{
  "num_hidden_layers": 12,
  "hidden_size": 128,
  "norm": "layernorm",
  "norm_eps": 1e-05,
  "tie_word_embeddings": false,
  "optimizer": "soap_variant",
  "weight_decay": 0.092,
  "decay_fraction": 0.341,
  "batch_tokens": 32768
}
Each number is 200 + 40 x the weight over its row's rms, rounded and kept within 0 to 999. Layers, rows and columns count from 0. The size before them is the row's rms in percent of the matrix's.

# q: layer 6 attention query, 128x128, rms 0.279, rows 52-63, columns 0-127
# k: layer 6 attention key, 128x128, rms 0.247, rows 52-63, columns 0-127
# v: layer 6 attention value, 128x128, rms 0.256, rows 32-46, columns 0-127
# o: layer 6 attention output (transposed), 128x128, rms 0.224, rows 32-46, columns 0-127
q52,071,214,180,197,209,163,174,306,92,175,126,199,144,230,220,252,261,182,176,206,194,256,178,234,230,224,222,268,172,198,145,177,192,140,263,198,166,180,241,173,229,194,281,176,166,192,173,193,261,286,187,194,224,236,216,197,227,245,226,257,136,239,187,155,224,229,202,164,180,236,239,176,190,192,193,242,214,259,171,197,218,216,184,204,230,153,164,173,220,178,160,139,219,188,121,165,268,184,123,254,166,165,224,217,181,225,170,209,184,232,169,130,156,176,278,163,207,166,102,198,184,206,108,184,203,244,209,130,197
k52,069,219,204,192,215,263,185,236,166,180,282,200,253,229,252,232,272,209,213,209,229,212,161,199,253,170,238,192,267,181,174,213,195,167,201,203,209,178,218,274,220,174,188,170,223,175,173,255,178,200,225,205,197,213,159,255,254,250,174,132,251,227,168,190,201,228,212,225,201,206,200,187,160,197,281,180,93,206,127,71,258,212,110,132,198,231,231,193,210,241,263,187,152,134,212,185,226,191,190,261,211,213,160,256,180,258,300,226,170,199,186,194,279,220,174,127,219,148,234,220,206,207,182,232,206,193,282,175,155
q53,073,213,172,240,290,176,181,211,248,189,165,270,181,209,207,191,239,252,128,247,220,150,213,203,246,263,181,194,202,164,215,182,197,227,228,175,196,149,211,296,229,234,195,241,205,163,201,251,170,199,211,186,189,150,134,216,248,219,177,256,223,205,239,227,272,194,229,282,221,165,141,251,218,263,199,98,251,168,181,207,201,180,216,133,168,131,198,179,177,236,217,186,184,247,149,181,276,195,192,213,207,136,146,154,204,276,247,216,117,225,136,113,98,207,171,194,150,181,168,168,229,212,198,216,213,216,198,211,148
k53,081,237,146,274,201,204,219,150,264,199,191,213,226,224,286,192,206,216,235,185,184,165,229,197,152,253,173,236,212,151,184,266,72,216,137,180,221,191,186,190,170,235,250,216,199,229,212,109,246,203,197,203,199,151,100,204,127,198,198,214,176,212,166,167,191,170,183,185,263,243,216,148,171,166,238,120,252,213,193,179,156,169,172,235,151,133,195,188,122,207,212,115,134,243,269,209,306,234,171,240,204,175,157,211,166,224,219,146,167,182,197,188,162,214,255,259,214,261,188,230,178,188,153,207,232,209,199,183,193
q54,067,208,210,180,229,201,160,144,204,240,181,230,208,250,228,221,191,112,165,198,160,195,177,175,243,117,168,212,165,208,224,198,201,140,164,148,176,190,221,168,191,223,328,208,215,210,140,120,243,173,258,239,236,259,238,185,250,168,279,226,259,244,222,191,223,210,159,221,204,191,133,243,169,198,214,259,127,240,268,124,271,163,291,264,179,171,177,162,206,173,212,191,184,211,171,244,221,183,166,272,99,204,236,249,205,205,137,177,189,222,191,235,236,144,221,175,185,202,253,236,200,247,170,180,214,205,209,210,154
k54,071,289,223,150,181,215,249,207,235,230,247,166,138,200,234,201,197,266,176,206,249,237,137,208,175,184,250,148,200,220,191,190,265,185,252,272,188,177,177,263,234,265,232,180,249,162,228,218,228,231,209,225,178,206,126,221,181,205,118,215,229,150,245,189,202,196,205,228,138,128,112,240,159,233,207,209,155,237,211,113,238,230,172,255,204,261,225,142,203,265,269,205,225,136,162,183,150,158,200,185,180,199,184,218,179,149,162,211,164,210,209,149,239,204,187,77,202,129,225,164,193,153,181,230,221,151,240,175,172
q55,072,190,173,187,169,178,187,220,213,166,231,228,192,231,170,193,178,205,264,208,216,182,278,211,247,238,72,119,200,197,233,195,164,163,230,301,270,191,169,229,276,232,235,223,193,227,254,216,239,214,235,182,196,135,140,234,228,231,231,192,240,166,159,211,211,139,148,210,186,229,248,154,282,194,245,206,236,147,230,187,171,237,289,144,197,192,213,276,201,180,178,222,190,280,190,180,175,244,219,185,196,188,202,108,206,253,199,266,210,175,136,197,228,154,207,227,139,194,162,223,259,218,247,179,189,122,219,185,268
k55,076,179,189,286,223,304,188,191,142,238,224,160,169,252,209,262,167,233,158,177,163,205,163,193,125,197,231,218,255,173,271,185,191,177,163,284,232,81,212,184,156,175,242,203,178,156,250,165,221,198,218,137,322,218,138,184,243,231,194,171,252,183,225,223,185,226,206,164,139,238,205,186,196,174,257,184,208,161,172,243,201,259,218,240,145,210,197,173,210,266,248,229,208,173,201,202,255,257,176,133,238,175,184,191,155,235,235,122,210,209,170,169,164,214,188,148,201,162,224,224,259,198,270,233,231,232,234,218,223
q56,070,208,205,203,213,182,195,280,121,233,235,211,124,230,199,184,208,259,253,113,239,254,208,204,211,165,170,255,107,252,202,233,239,130,217,218,154,129,213,191,203,203,222,189,193,169,210,183,199,242,195,270,219,189,219,222,201,231,245,263,228,245,161,127,120,212,168,272,211,210,254,151,183,164,261,185,196,228,117,205,193,261,257,246,268,212,134,194,170,173,177,199,163,172,135,119,190,208,180,229,190,179,239,213,144,206,132,229,207,143,246,266,223,199,188,183,186,204,192,220,201,231,135,112,234,207,183,185,158
k56,081,158,258,201,156,144,242,287,164,199,281,166,190,189,244,136,126,179,210,202,200,185,112,212,212,243,228,181,228,270,188,163,215,190,242,271,222,226,163,228,200,247,169,136,245,174,190,333,204,247,266,199,200,192,284,204,245,191,189,180,216,148,218,181,218,227,211,215,129,206,217,193,213,195,163,254,150,148,232,184,276,181,195,165,165,258,176,239,255,191,211,266,250,149,178,143,175,207,212,219,204,265,220,193,256,196,226,239,195,201,205,258,208,195,196,240,173,159,140,165,263,149,214,250,248,207,240,231,240
q57,061,227,195,155,152,187,230,193,143,137,152,185,176,211,186,176,214,160,224,241,182,208,194,193,234,188,154,212,199,218,238,247,188,129,200,211,190,195,208,158,245,221,263,195,199,264,203,120,204,195,227,204,238,167,221,231,251,193,171,244,173,157,201,157,226,132,189,172,161,231,264,172,195,208,229,344,205,190,249,196,134,183,243,216,175,152,273,257,236,157,180,218,219,276,226,191,143,189,223,180,145,178,292,156,208,216,221,117,219,223,224,271,217,170,229,248,138,188,135,205,246,241,194,152,199,84,266,196,223
k57,069,227,169,194,220,204,195,222,198,247,204,154,213,254,217,186,231,235,169,180,188,245,141,196,233,217,212,248,241,120,253,195,255,225,118,234,227,71,265,249,194,162,158,139,173,115,246,169,260,184,229,218,236,172,170,185,203,275,156,205,144,172,173,255,212,257,246,197,212,202,167,188,183,254,189,252,194,131,196,207,246,230,253,212,171,204,193,193,193,186,242,256,262,226,212,280,174,228,157,232,218,192,193,161,205,223,142,108,230,238,219,183,171,146,198,105,154,161,237,221,191,203,222,158,223,265,254,169,237
q58,064,179,187,188,150,226,183,225,240,249,204,152,204,173,256,193,185,220,197,209,231,204,186,227,167,206,243,261,165,305,250,266,157,176,180,195,190,211,236,204,168,220,120,244,214,248,224,217,187,133,215,180,144,243,206,244,175,158,205,123,237,111,169,229,219,206,237,252,271,123,150,238,160,197,243,227,217,151,231,176,214,149,217,209,161,166,238,179,197,278,233,204,130,210,247,274,176,178,280,225,166,189,179,246,188,170,205,150,136,197,215,213,268,250,187,196,180,316,300,191,217,174,194,159,224,197,229,201,166
k58,061,188,231,130,186,91,228,227,206,155,156,173,160,170,195,135,210,181,203,240,188,222,283,178,260,257,270,191,176,239,136,210,182,127,183,205,171,236,155,202,134,265,192,221,229,217,168,187,194,283,237,177,181,172,214,207,140,179,149,289,170,156,220,201,237,148,243,200,158,223,217,200,223,195,147,208,235,208,242,187,281,240,213,205,146,199,198,181,189,234,148,174,222,210,204,205,196,204,201,154,160,148,227,145,213,159,145,219,207,203,216,186,107,191,200,265,189,287,144,269,229,185,130,166,140,175,168,200,282
q59,070,171,119,199,211,218,252,201,136,165,153,248,201,243,184,233,227,199,221,213,181,152,282,143,220,215,217,196,203,237,184,262,240,243,171,203,230,173,222,178,197,165,188,213,145,211,283,211,171,191,182,85,187,220,239,194,265,176,95,183,179,149,231,195,211,190,224,211,131,256,241,178,194,270,203,225,279,183,178,215,111,202,174,173,242,178,267,277,144,156,193,286,216,210,183,168,160,153,186,147,152,196,286,149,233,187,192,232,192,177,228,174,244,194,193,228,172,183,125,203,239,188,212,164,179,269,170,205,255
k59,080,194,163,168,168,171,263,231,179,245,133,213,218,194,195,257,219,136,203,184,226,189,201,218,187,254,188,225,203,164,304,185,200,272,170,252,179,98,213,190,260,234,233,231,179,236,229,161,200,166,203,169,212,95,221,214,218,201,203,156,155,172,131,216,196,279,203,119,218,207,163,168,204,170,210,274,262,205,247,269,232,220,144,191,165,253,182,201,119,110,243,254,234,209,245,179,176,260,146,163,227,212,206,134,211,221,178,193,220,258,179,213,205,199,231,211,147,190,199,319,180,219,225,197,171,234,227,168,224
q60,077,204,126,209,247,220,167,227,200,190,260,263,183,186,257,261,172,157,126,211,187,222,158,225,236,152,213,199,199,275,213,176,187,178,206,211,147,134,242,193,241,212,240,186,187,166,162,127,188,145,237,200,276,150,222,140,218,243,249,216,305,225,148,162,222,183,172,178,168,174,145,255,174,206,188,194,159,173,220,209,195,208,139,248,137,172,243,247,229,187,193,213,199,232,196,303,170,115,171,266,175,101,180,230,204,143,185,180,219,260,131,225,258,185,213,200,159,222,185,224,203,155,131,198,177,208,209,240,136
k60,078,195,241,71,275,205,188,245,215,217,217,152,129,185,164,221,187,221,196,244,229,281,176,231,196,213,258,237,224,164,273,204,245,166,165,228,270,184,129,229,214,137,242,251,206,194,131,175,289,200,192,206,156,164,153,182,173,229,171,207,163,194,177,231,209,215,190,202,202,171,166,216,169,193,214,224,161,226,157,240,188,241,240,215,177,186,240,176,187,242,220,242,313,235,158,275,164,244,193,196,146,233,195,171,197,154,126,208,231,132,179,144,239,174,149,148,202,143,168,143,201,221,205,199,213,104,228,189,146
q61,063,173,182,149,218,201,244,207,314,168,158,182,169,199,221,261,168,283,176,182,180,125,199,259,228,190,172,251,227,178,216,219,154,187,156,242,219,230,223,223,204,208,199,250,227,159,208,168,207,203,229,213,207,106,160,201,202,244,194,181,189,211,220,264,251,189,228,176,206,76,180,196,199,180,264,246,196,164,242,252,223,111,307,157,149,179,279,200,227,214,177,232,263,236,255,205,201,189,168,187,160,197,210,150,169,181,256,167,198,224,165,190,229,223,225,178,195,324,156,174,241,162,218,207,248,122,213,216,217
k61,066,200,210,174,186,205,194,204,244,186,245,160,144,198,150,182,193,228,255,207,204,207,246,168,213,239,168,198,205,150,118,139,115,151,144,252,237,175,275,127,112,179,199,220,221,159,207,144,159,187,202,224,198,229,198,177,206,214,160,254,128,197,189,161,222,129,297,155,145,204,166,120,158,208,207,183,238,159,210,267,168,202,185,226,186,162,219,213,186,209,200,267,189,209,250,293,153,186,209,151,206,270,210,230,172,254,205,183,228,155,222,192,133,128,165,179,164,220,185,180,183,278,190,181,194,178,297,220,267
q62,074,203,207,283,225,176,142,277,157,198,248,257,209,214,221,210,201,185,126,193,183,285,185,154,186,148,170,255,220,179,181,184,207,200,208,238,206,116,218,227,224,233,226,170,169,199,189,136,224,218,181,212,224,99,159,248,203,252,239,298,246,246,140,163,227,181,141,237,194,176,179,250,142,218,228,216,176,175,121,201,220,224,151,225,167,184,209,191,225,151,191,195,256,173,189,160,166,188,105,294,164,169,158,228,180,210,179,195,196,192,158,226,156,176,184,215,203,144,173,145,147,207,180,142,260,148,101,185,162
k62,070,169,232,168,258,181,207,205,180,146,181,146,179,194,258,284,207,181,221,174,214,265,166,189,184,197,206,273,194,196,284,216,202,233,276,179,217,167,149,207,158,170,225,265,183,185,269,214,211,250,184,176,274,197,145,204,137,256,123,192,154,244,212,216,262,294,214,194,234,196,212,244,196,143,261,264,127,168,169,169,228,224,193,240,186,213,235,238,204,238,244,208,202,206,160,159,170,255,240,222,154,166,122,234,181,139,264,234,193,176,177,111,222,193,179,172,198,152,135,154,224,173,232,200,226,208,273,158,149
q63,071,211,223,220,256,206,120,235,200,222,248,152,215,145,181,213,256,259,234,254,227,200,183,215,242,111,189,159,179,269,251,239,149,172,215,310,232,184,163,216,210,218,154,260,180,197,181,255,192,140,182,226,202,207,153,238,228,175,224,211,247,173,205,197,146,166,139,247,229,172,181,211,216,262,170,139,210,134,231,159,278,166,162,139,161,164,249,226,203,210,211,258,151,231,204,232,155,210,215,161,270,205,205,208,249,148,232,196,203,216,142,197,199,162,248,201,314,245,182,193,285,154,215,199,232,145,175,249,165
k63,080,144,240,211,245,162,123,214,296,176,214,199,165,191,124,270,228,188,244,238,155,254,223,147,168,228,246,188,203,171,178,148,219,179,154,311,199,163,167,129,223,172,222,268,200,241,177,193,221,168,190,220,137,169,157,165,191,300,186,228,201,238,162,250,208,196,163,192,213,286,274,115,270,220,158,177,220,229,192,263,228,236,251,146,162,192,210,171,118,243,183,208,178,229,252,219,215,237,137,226,225,202,166,256,203,177,210,187,239,193,161,233,178,227,217,226,236,272,184,201,255,219,191,185,229,173,234,180,206
v32,087,204,161,149,183,241,185,198,159,190,157,164,227,178,189,163,221,212,203,179,196,188,209,103,276,160,237,242,194,231,158,146,193,168,197,213,247,194,180,165,196,177,210,308,180,270,174,233,238,161,213,198,167,263,130,215,174,230,103,157,201,87,162,196,221,222,216,233,223,190,150,152,251,229,195,244,178,202,217,217,208,158,192,158,127,254,223,256,201,203,217,208,161,236,180,223,186,289,305,181,224,187,223,201,168,127,193,256,206,255,265,199,243,227,202,220,199,243,207,148,243,225,246,159,111,247,258,214,210
o32,077,202,277,293,171,199,177,226,139,233,183,169,158,212,242,189,207,165,200,195,232,195,110,229,153,232,221,153,183,218,206,221,210,264,180,168,143,232,214,227,273,150,233,186,172,152,229,212,262,264,113,261,202,196,224,180,269,178,258,213,148,202,263,196,159,234,173,169,233,150,210,256,183,219,116,203,212,259,226,188,186,226,222,238,165,169,134,143,189,166,205,168,236,173,183,220,256,141,195,180,259,284,170,221,173,261,176,158,197,188,188,221,175,204,287,189,230,131,220,254,128,153,161,220,155,202,164,200,145
v33,084,197,169,179,228,292,212,230,193,203,248,166,217,183,231,207,204,242,242,222,189,168,244,168,179,237,165,297,204,237,131,256,177,227,195,230,162,185,224,201,203,158,226,254,93,201,229,162,192,145,258,167,176,215,144,219,121,213,190,133,190,171,149,187,145,273,165,185,193,246,275,209,166,146,186,163,189,239,184,293,237,170,162,166,166,149,207,264,160,216,220,187,140,163,312,243,205,215,253,176,260,226,230,188,123,182,248,204,200,236,127,159,191,172,225,194,181,163,243,241,186,208,241,203,207,196,212,247,249
o33,077,185,210,173,183,240,207,159,150,161,202,192,215,212,194,163,173,103,206,179,185,285,165,155,143,125,230,146,144,130,192,185,203,247,149,200,202,161,176,258,283,270,201,170,226,229,181,197,217,217,168,212,150,190,182,192,179,249,158,245,209,202,253,182,173,170,223,238,234,199,182,101,261,236,144,186,242,198,220,102,189,244,173,264,241,233,163,124,237,242,249,214,196,219,157,224,215,207,209,270,198,201,198,299,230,302,167,193,212,153,218,240,214,249,157,168,219,234,190,249,190,242,161,270,157,212,207,181,190
v34,097,209,208,228,150,213,199,140,225,157,236,194,220,227,179,258,223,156,285,242,139,161,123,169,208,178,209,196,184,125,249,196,224,209,189,232,212,180,216,214,197,204,179,203,261,204,164,201,245,255,207,222,284,166,186,214,199,240,164,223,104,138,166,206,205,208,214,140,184,185,193,215,85,210,243,217,159,156,204,140,264,201,234,232,197,158,228,184,215,259,168,133,193,189,210,122,253,128,141,254,259,164,227,158,180,189,257,229,187,176,224,103,189,212,128,228,232,128,179,122,193,187,184,203,218,258,170,145,203
o34,089,190,159,159,234,79,159,195,174,188,240,253,221,173,167,182,186,243,153,237,219,181,217,216,187,157,193,179,168,275,209,206,181,130,179,217,219,266,187,223,217,194,188,228,214,206,192,199,237,215,205,195,151,201,148,148,176,152,242,193,314,166,228,210,204,204,169,234,176,206,139,227,269,252,175,143,284,157,233,262,152,217,200,156,257,190,280,192,169,168,199,208,214,238,149,284,222,184,185,146,238,214,143,90,237,182,167,137,199,197,182,246,188,207,214,289,177,270,185,259,227,142,204,142,216,183,227,234,203
v35,100,190,174,178,207,179,257,191,196,229,171,160,206,232,168,235,256,239,179,203,237,212,223,239,212,105,200,214,216,238,153,244,137,170,174,223,117,184,173,236,114,233,125,230,154,197,226,195,268,165,157,179,116,203,164,218,157,237,239,165,181,215,153,234,186,144,210,163,213,210,283,180,141,134,197,201,185,213,167,240,258,172,146,195,137,224,229,187,179,154,246,243,223,228,236,200,205,188,297,227,165,249,130,102,140,198,167,179,308,232,140,235,189,184,156,156,200,189,216,252,198,214,160,201,205,255,185,227,188
o35,094,236,197,226,172,280,208,149,230,235,197,255,208,226,197,199,184,183,136,172,142,140,171,120,170,217,238,226,171,214,223,211,211,235,282,199,184,182,268,236,201,182,258,102,217,193,212,204,174,250,187,240,200,218,259,182,185,185,149,208,200,254,192,222,234,186,233,228,255,175,214,221,232,201,142,187,279,169,174,106,222,200,210,273,193,176,240,259,228,219,147,168,148,237,142,143,171,219,96,186,180,126,280,239,208,196,266,219,144,136,243,212,135,198,221,153,240,242,191,210,212,203,178,177,261,139,157,178,227
v36,087,223,103,265,217,188,286,195,224,188,171,237,237,207,140,150,235,172,191,167,253,115,240,175,195,134,202,191,266,190,237,146,218,195,187,168,201,145,217,116,278,223,195,245,182,141,234,226,215,171,244,183,174,122,236,151,230,160,163,262,136,144,231,249,253,217,187,254,207,208,184,167,205,212,210,237,184,188,190,210,202,196,228,199,206,191,179,180,191,249,211,172,236,223,167,225,206,177,270,241,189,167,254,238,193,198,176,226,160,218,266,150,235,265,247,365,224,189,206,157,172,219,187,172,167,162,230,177,176
o36,079,135,265,123,230,192,193,171,197,198,195,114,166,177,226,181,161,182,200,253,251,164,140,231,269,233,191,174,152,176,169,214,177,240,187,252,143,237,163,222,186,171,187,164,272,160,158,228,160,201,146,203,227,263,176,220,214,186,257,173,250,308,178,168,221,245,154,105,177,168,98,293,194,168,172,173,267,221,246,165,241,177,189,200,178,166,253,202,264,251,211,190,223,192,205,255,180,130,249,151,171,215,203,214,207,157,210,188,249,186,185,227,216,206,194,175,197,295,206,174,265,189,214,221,200,221,234,228,137
v37,090,264,222,215,203,175,202,166,238,203,148,218,172,199,171,249,238,212,171,221,227,219,208,197,212,263,173,160,181,120,204,166,217,124,188,141,216,227,259,164,266,163,217,167,234,154,202,260,159,201,142,159,213,182,191,225,254,171,139,298,251,215,202,249,261,196,221,226,180,248,119,173,188,205,125,217,203,183,181,206,140,200,220,165,187,222,161,150,304,208,163,243,152,200,182,248,271,118,243,270,139,192,157,265,229,184,167,180,166,184,217,211,107,247,201,191,188,276,204,159,242,211,236,143,204,179,210,159,167
o37,087,193,200,194,216,205,187,160,232,197,151,151,199,178,257,182,163,158,122,222,232,163,182,240,208,234,213,156,194,233,235,177,218,187,254,174,182,239,270,257,173,187,206,223,255,161,176,146,222,174,249,173,170,163,221,155,207,185,264,195,196,132,169,164,188,243,207,128,195,245,216,216,255,116,331,142,176,213,156,237,240,254,181,269,167,206,133,248,228,157,203,137,244,189,284,249,268,222,161,168,241,194,184,119,151,206,211,190,163,183,195,159,184,208,179,161,197,231,283,236,189,234,184,198,130,180,240,234,271
v38,085,189,271,280,175,185,181,235,233,247,143,164,213,199,182,230,277,218,150,239,184,236,184,189,177,160,246,260,189,217,183,181,155,144,125,98,185,135,210,224,218,178,144,219,198,222,190,198,220,208,264,224,170,222,182,191,255,203,216,226,106,160,127,221,243,183,213,154,169,145,189,128,137,199,237,201,225,184,160,187,184,240,193,169,231,257,236,220,232,222,284,213,239,219,184,115,200,215,217,161,269,179,115,184,215,225,200,193,193,207,228,185,163,237,171,134,221,248,151,326,204,245,167,170,217,210,215,177,253
o38,079,166,153,142,179,131,249,156,224,188,211,178,167,241,227,194,172,120,180,273,200,245,157,125,248,236,155,129,211,208,262,232,168,209,245,223,238,204,232,219,217,238,207,179,251,248,209,253,151,229,232,146,141,191,170,226,206,234,256,225,211,244,260,188,162,195,161,245,141,200,222,265,212,226,171,191,207,205,163,206,249,154,307,239,122,193,211,244,208,191,167,176,170,213,209,191,232,189,194,212,109,196,209,110,202,242,261,183,196,222,134,185,147,198,177,285,126,187,161,157,138,168,184,221,232,164,242,226,248
v39,097,179,206,282,195,169,189,223,218,259,175,172,153,248,157,173,209,212,220,186,230,207,241,164,154,115,226,227,219,231,184,200,163,131,210,156,133,172,172,257,186,189,183,222,163,176,186,221,235,177,200,247,109,222,160,202,182,187,200,210,105,243,223,211,251,181,222,215,190,160,330,167,189,152,240,167,222,263,203,249,178,168,125,172,88,218,198,179,152,144,182,269,171,266,207,196,164,192,250,267,172,189,202,212,185,221,230,202,220,184,175,263,113,242,166,189,241,176,204,209,120,267,217,187,245,225,165,167,231
o39,084,218,251,154,184,201,216,228,205,193,171,255,213,157,214,247,217,187,198,166,174,242,103,172,194,230,193,191,185,209,227,229,172,225,270,147,255,108,197,225,197,185,312,180,204,232,232,130,166,227,203,118,235,170,206,222,141,264,211,217,268,197,150,201,142,212,252,239,290,165,207,234,185,240,160,302,188,169,171,163,232,176,231,211,242,217,222,226,216,245,269,140,156,215,222,144,233,173,185,174,149,235,170,249,217,218,141,213,181,150,248,168,157,214,255,161,156,262,219,223,183,210,145,192,186,109,198,167,175
v40,096,176,177,138,223,257,230,216,151,153,186,192,220,200,218,267,203,196,154,172,237,193,204,222,228,177,217,215,204,152,218,194,197,235,180,244,230,159,254,173,259,217,186,205,165,225,263,293,186,210,162,62,213,147,173,295,220,253,180,177,271,219,161,220,224,121,243,244,230,202,146,209,177,147,95,165,124,205,212,252,223,221,127,174,204,157,189,171,170,255,265,207,265,172,207,170,219,208,208,161,173,212,134,130,224,238,225,187,199,265,205,212,187,184,172,222,162,179,221,226,232,170,132,147,198,233,265,194,220
o40,086,176,132,189,140,203,239,138,261,257,240,152,187,196,213,171,211,263,227,251,241,169,262,300,183,204,225,200,212,217,226,265,224,165,130,167,196,230,198,178,200,208,157,175,210,183,190,215,177,198,232,289,176,248,240,75,195,212,197,171,159,167,255,224,207,211,144,157,188,210,172,170,212,201,172,240,247,193,189,84,131,136,262,265,200,224,176,235,233,147,223,279,192,277,233,255,196,224,245,221,186,180,245,234,197,154,168,160,200,150,187,172,255,199,258,177,137,194,218,194,173,244,206,199,147,160,197,184,202
v41,090,158,257,253,171,173,204,148,201,260,181,194,269,135,149,165,191,246,188,212,167,198,138,187,213,144,252,166,172,243,237,178,178,201,112,175,186,157,112,188,186,237,233,186,182,241,280,235,242,247,209,242,134,206,152,246,269,227,181,173,203,156,145,193,181,196,245,167,147,155,238,188,131,214,245,138,227,164,231,154,223,249,176,226,190,204,128,200,236,234,161,198,229,223,103,193,269,219,296,172,145,230,217,128,210,127,173,230,213,232,226,204,198,218,195,251,159,245,174,209,165,189,219,229,215,266,219,203,175
o41,079,225,152,196,213,204,166,252,224,179,214,177,200,226,225,207,209,200,220,267,304,168,148,166,228,227,203,302,239,188,163,194,169,170,229,204,219,172,198,206,211,169,149,121,174,176,116,159,202,230,181,163,268,210,239,142,256,218,287,203,175,241,240,223,232,279,137,249,227,151,244,213,236,194,142,180,217,135,131,185,210,161,187,172,155,190,269,199,183,190,209,202,193,250,217,189,175,227,159,208,243,201,162,249,223,237,231,113,218,247,129,246,182,266,155,186,136,201,182,277,203,208,155,139,122,189,166,213,236
v42,092,174,196,134,160,218,180,200,206,218,190,219,201,261,253,245,151,149,269,141,195,117,144,246,235,132,231,260,203,183,176,176,188,225,227,282,232,197,245,218,210,266,191,251,108,135,245,209,201,265,239,204,278,201,257,184,233,193,176,212,193,183,213,207,143,109,187,145,217,203,217,159,267,218,182,222,200,170,158,226,193,185,154,204,184,149,301,204,200,154,166,207,186,178,296,245,141,141,159,284,234,190,224,228,190,202,249,187,236,240,172,163,189,180,212,223,247,123,227,251,181,194,226,216,235,232,208,176,197
o42,078,177,193,179,126,212,204,139,213,215,274,207,217,224,144,156,169,216,227,173,172,237,205,189,143,219,149,153,174,286,181,182,288,183,203,211,223,222,223,172,149,201,200,183,283,253,196,215,258,139,199,222,193,250,141,210,107,185,146,153,231,166,210,149,260,233,221,243,185,219,121,210,133,205,197,188,174,243,289,162,239,231,223,252,244,201,181,126,174,229,236,209,160,173,193,218,154,213,226,172,237,229,220,247,209,199,155,179,185,86,252,190,225,197,196,260,110,206,209,261,196,269,169,213,217,254,167,183,234
v43,092,137,171,226,169,178,183,237,177,196,251,222,209,311,158,221,232,193,209,186,161,217,151,218,192,201,167,136,236,244,170,237,213,153,266,208,145,141,213,178,209,196,234,115,210,197,207,243,204,177,157,200,240,274,254,165,248,234,256,217,225,161,229,189,161,82,180,216,167,257,147,191,173,223,236,193,177,155,204,163,248,205,214,182,215,245,243,250,210,242,186,153,227,275,141,182,198,144,199,286,210,206,269,179,205,212,257,253,184,157,177,234,176,152,188,198,204,201,147,198,313,123,226,147,209,146,149,183,204
o43,090,234,206,263,219,173,261,153,237,229,203,157,188,152,222,178,187,234,176,197,201,150,240,179,187,206,214,203,153,179,224,149,214,228,171,166,273,224,223,254,124,193,165,256,151,235,226,176,222,202,126,158,226,171,159,224,138,198,179,155,116,164,250,232,247,174,270,171,224,112,223,240,146,161,197,204,211,210,207,217,215,241,135,181,258,208,254,229,181,236,200,266,186,185,228,255,196,152,154,55,203,211,170,234,243,170,197,221,218,263,196,109,201,219,197,259,228,265,193,194,182,132,198,265,171,225,165,207,255
v44,093,208,141,137,284,224,245,169,253,237,155,184,207,197,217,205,195,235,191,130,301,233,198,172,219,184,206,122,241,172,248,235,218,181,191,95,135,215,184,153,242,218,185,268,264,162,205,194,208,218,164,208,154,129,164,233,196,209,167,207,204,239,272,183,247,248,245,164,221,192,182,205,237,157,158,155,238,245,141,203,140,198,159,185,210,276,187,175,121,189,208,256,204,195,172,224,294,271,298,185,185,181,177,185,206,195,199,215,195,252,225,209,221,240,192,276,185,208,223,246,126,233,190,215,133,182,179,198,178
o44,078,197,229,275,171,223,183,256,184,211,239,191,100,263,205,117,186,251,187,258,128,196,190,233,212,256,221,250,214,119,140,125,162,201,155,272,237,261,218,207,156,247,152,130,102,198,176,187,149,122,212,224,207,217,299,196,196,248,280,228,194,215,127,232,204,253,204,198,200,264,187,205,175,189,169,202,196,244,218,164,205,241,233,175,134,163,119,219,223,182,240,171,206,209,214,182,238,186,179,169,204,242,259,193,161,212,166,221,183,118,199,233,171,221,237,171,214,190,239,177,185,208,225,143,193,231,215,196,169
v45,088,207,175,225,196,151,192,218,190,277,199,186,218,242,153,215,208,231,286,184,220,176,210,202,269,188,244,145,227,161,249,219,189,202,201,181,223,234,286,146,214,260,155,237,230,193,221,150,186,217,177,273,262,259,208,173,167,260,188,157,208,233,202,170,209,221,161,184,194,268,215,257,182,113,179,190,217,217,191,167,215,206,190,221,228,208,269,145,170,227,187,205,118,220,191,134,271,194,179,166,200,233,224,154,109,204,301,300,182,224,177,148,237,134,122,235,290,166,211,211,193,209,191,183,195,161,125,160,177
o45,075,249,152,188,212,242,169,268,267,174,214,209,128,174,137,204,209,248,188,221,127,148,190,155,176,238,224,176,126,208,181,214,203,250,144,238,156,219,238,183,232,166,140,141,181,209,226,174,216,164,163,241,162,107,169,211,169,209,172,216,261,137,166,188,210,195,326,233,182,200,212,163,200,278,193,164,191,180,203,221,174,233,220,186,132,244,232,175,173,198,273,142,219,236,207,237,138,213,186,240,248,189,197,205,174,163,194,185,195,233,290,294,209,213,305,232,166,218,141,160,231,190,193,210,210,194,219,275,226
v46,096,132,185,207,210,103,188,197,220,270,196,178,143,222,184,255,181,197,195,230,166,266,216,199,259,193,192,159,190,169,215,329,182,207,196,199,199,252,254,234,146,232,125,193,280,235,186,164,234,246,118,183,217,193,216,180,156,231,180,192,210,188,172,225,171,221,204,179,261,144,112,159,193,196,240,205,172,162,143,172,294,203,174,234,194,265,235,205,227,191,216,180,203,246,189,116,274,206,214,212,222,217,192,91,197,153,209,239,206,251,155,171,207,220,194,176,229,163,152,307,231,166,165,181,166,235,215,170,195
o46,083,330,193,217,170,223,288,195,250,211,189,229,270,223,175,151,142,239,199,189,210,115,259,235,225,221,249,124,172,151,245,195,212,186,177,210,241,211,225,179,215,162,181,169,222,142,233,183,216,205,223,245,175,147,213,153,234,209,185,189,158,207,195,228,256,151,212,202,152,226,280,218,214,222,157,160,184,185,158,251,162,215,293,170,186,225,248,248,231,168,227,194,243,200,150,174,186,263,144,147,179,252,183,152,136,244,261,176,185,130,245,233,166,161,191,181,134,207,142,155,168,196,187,218,240,184,147,258,262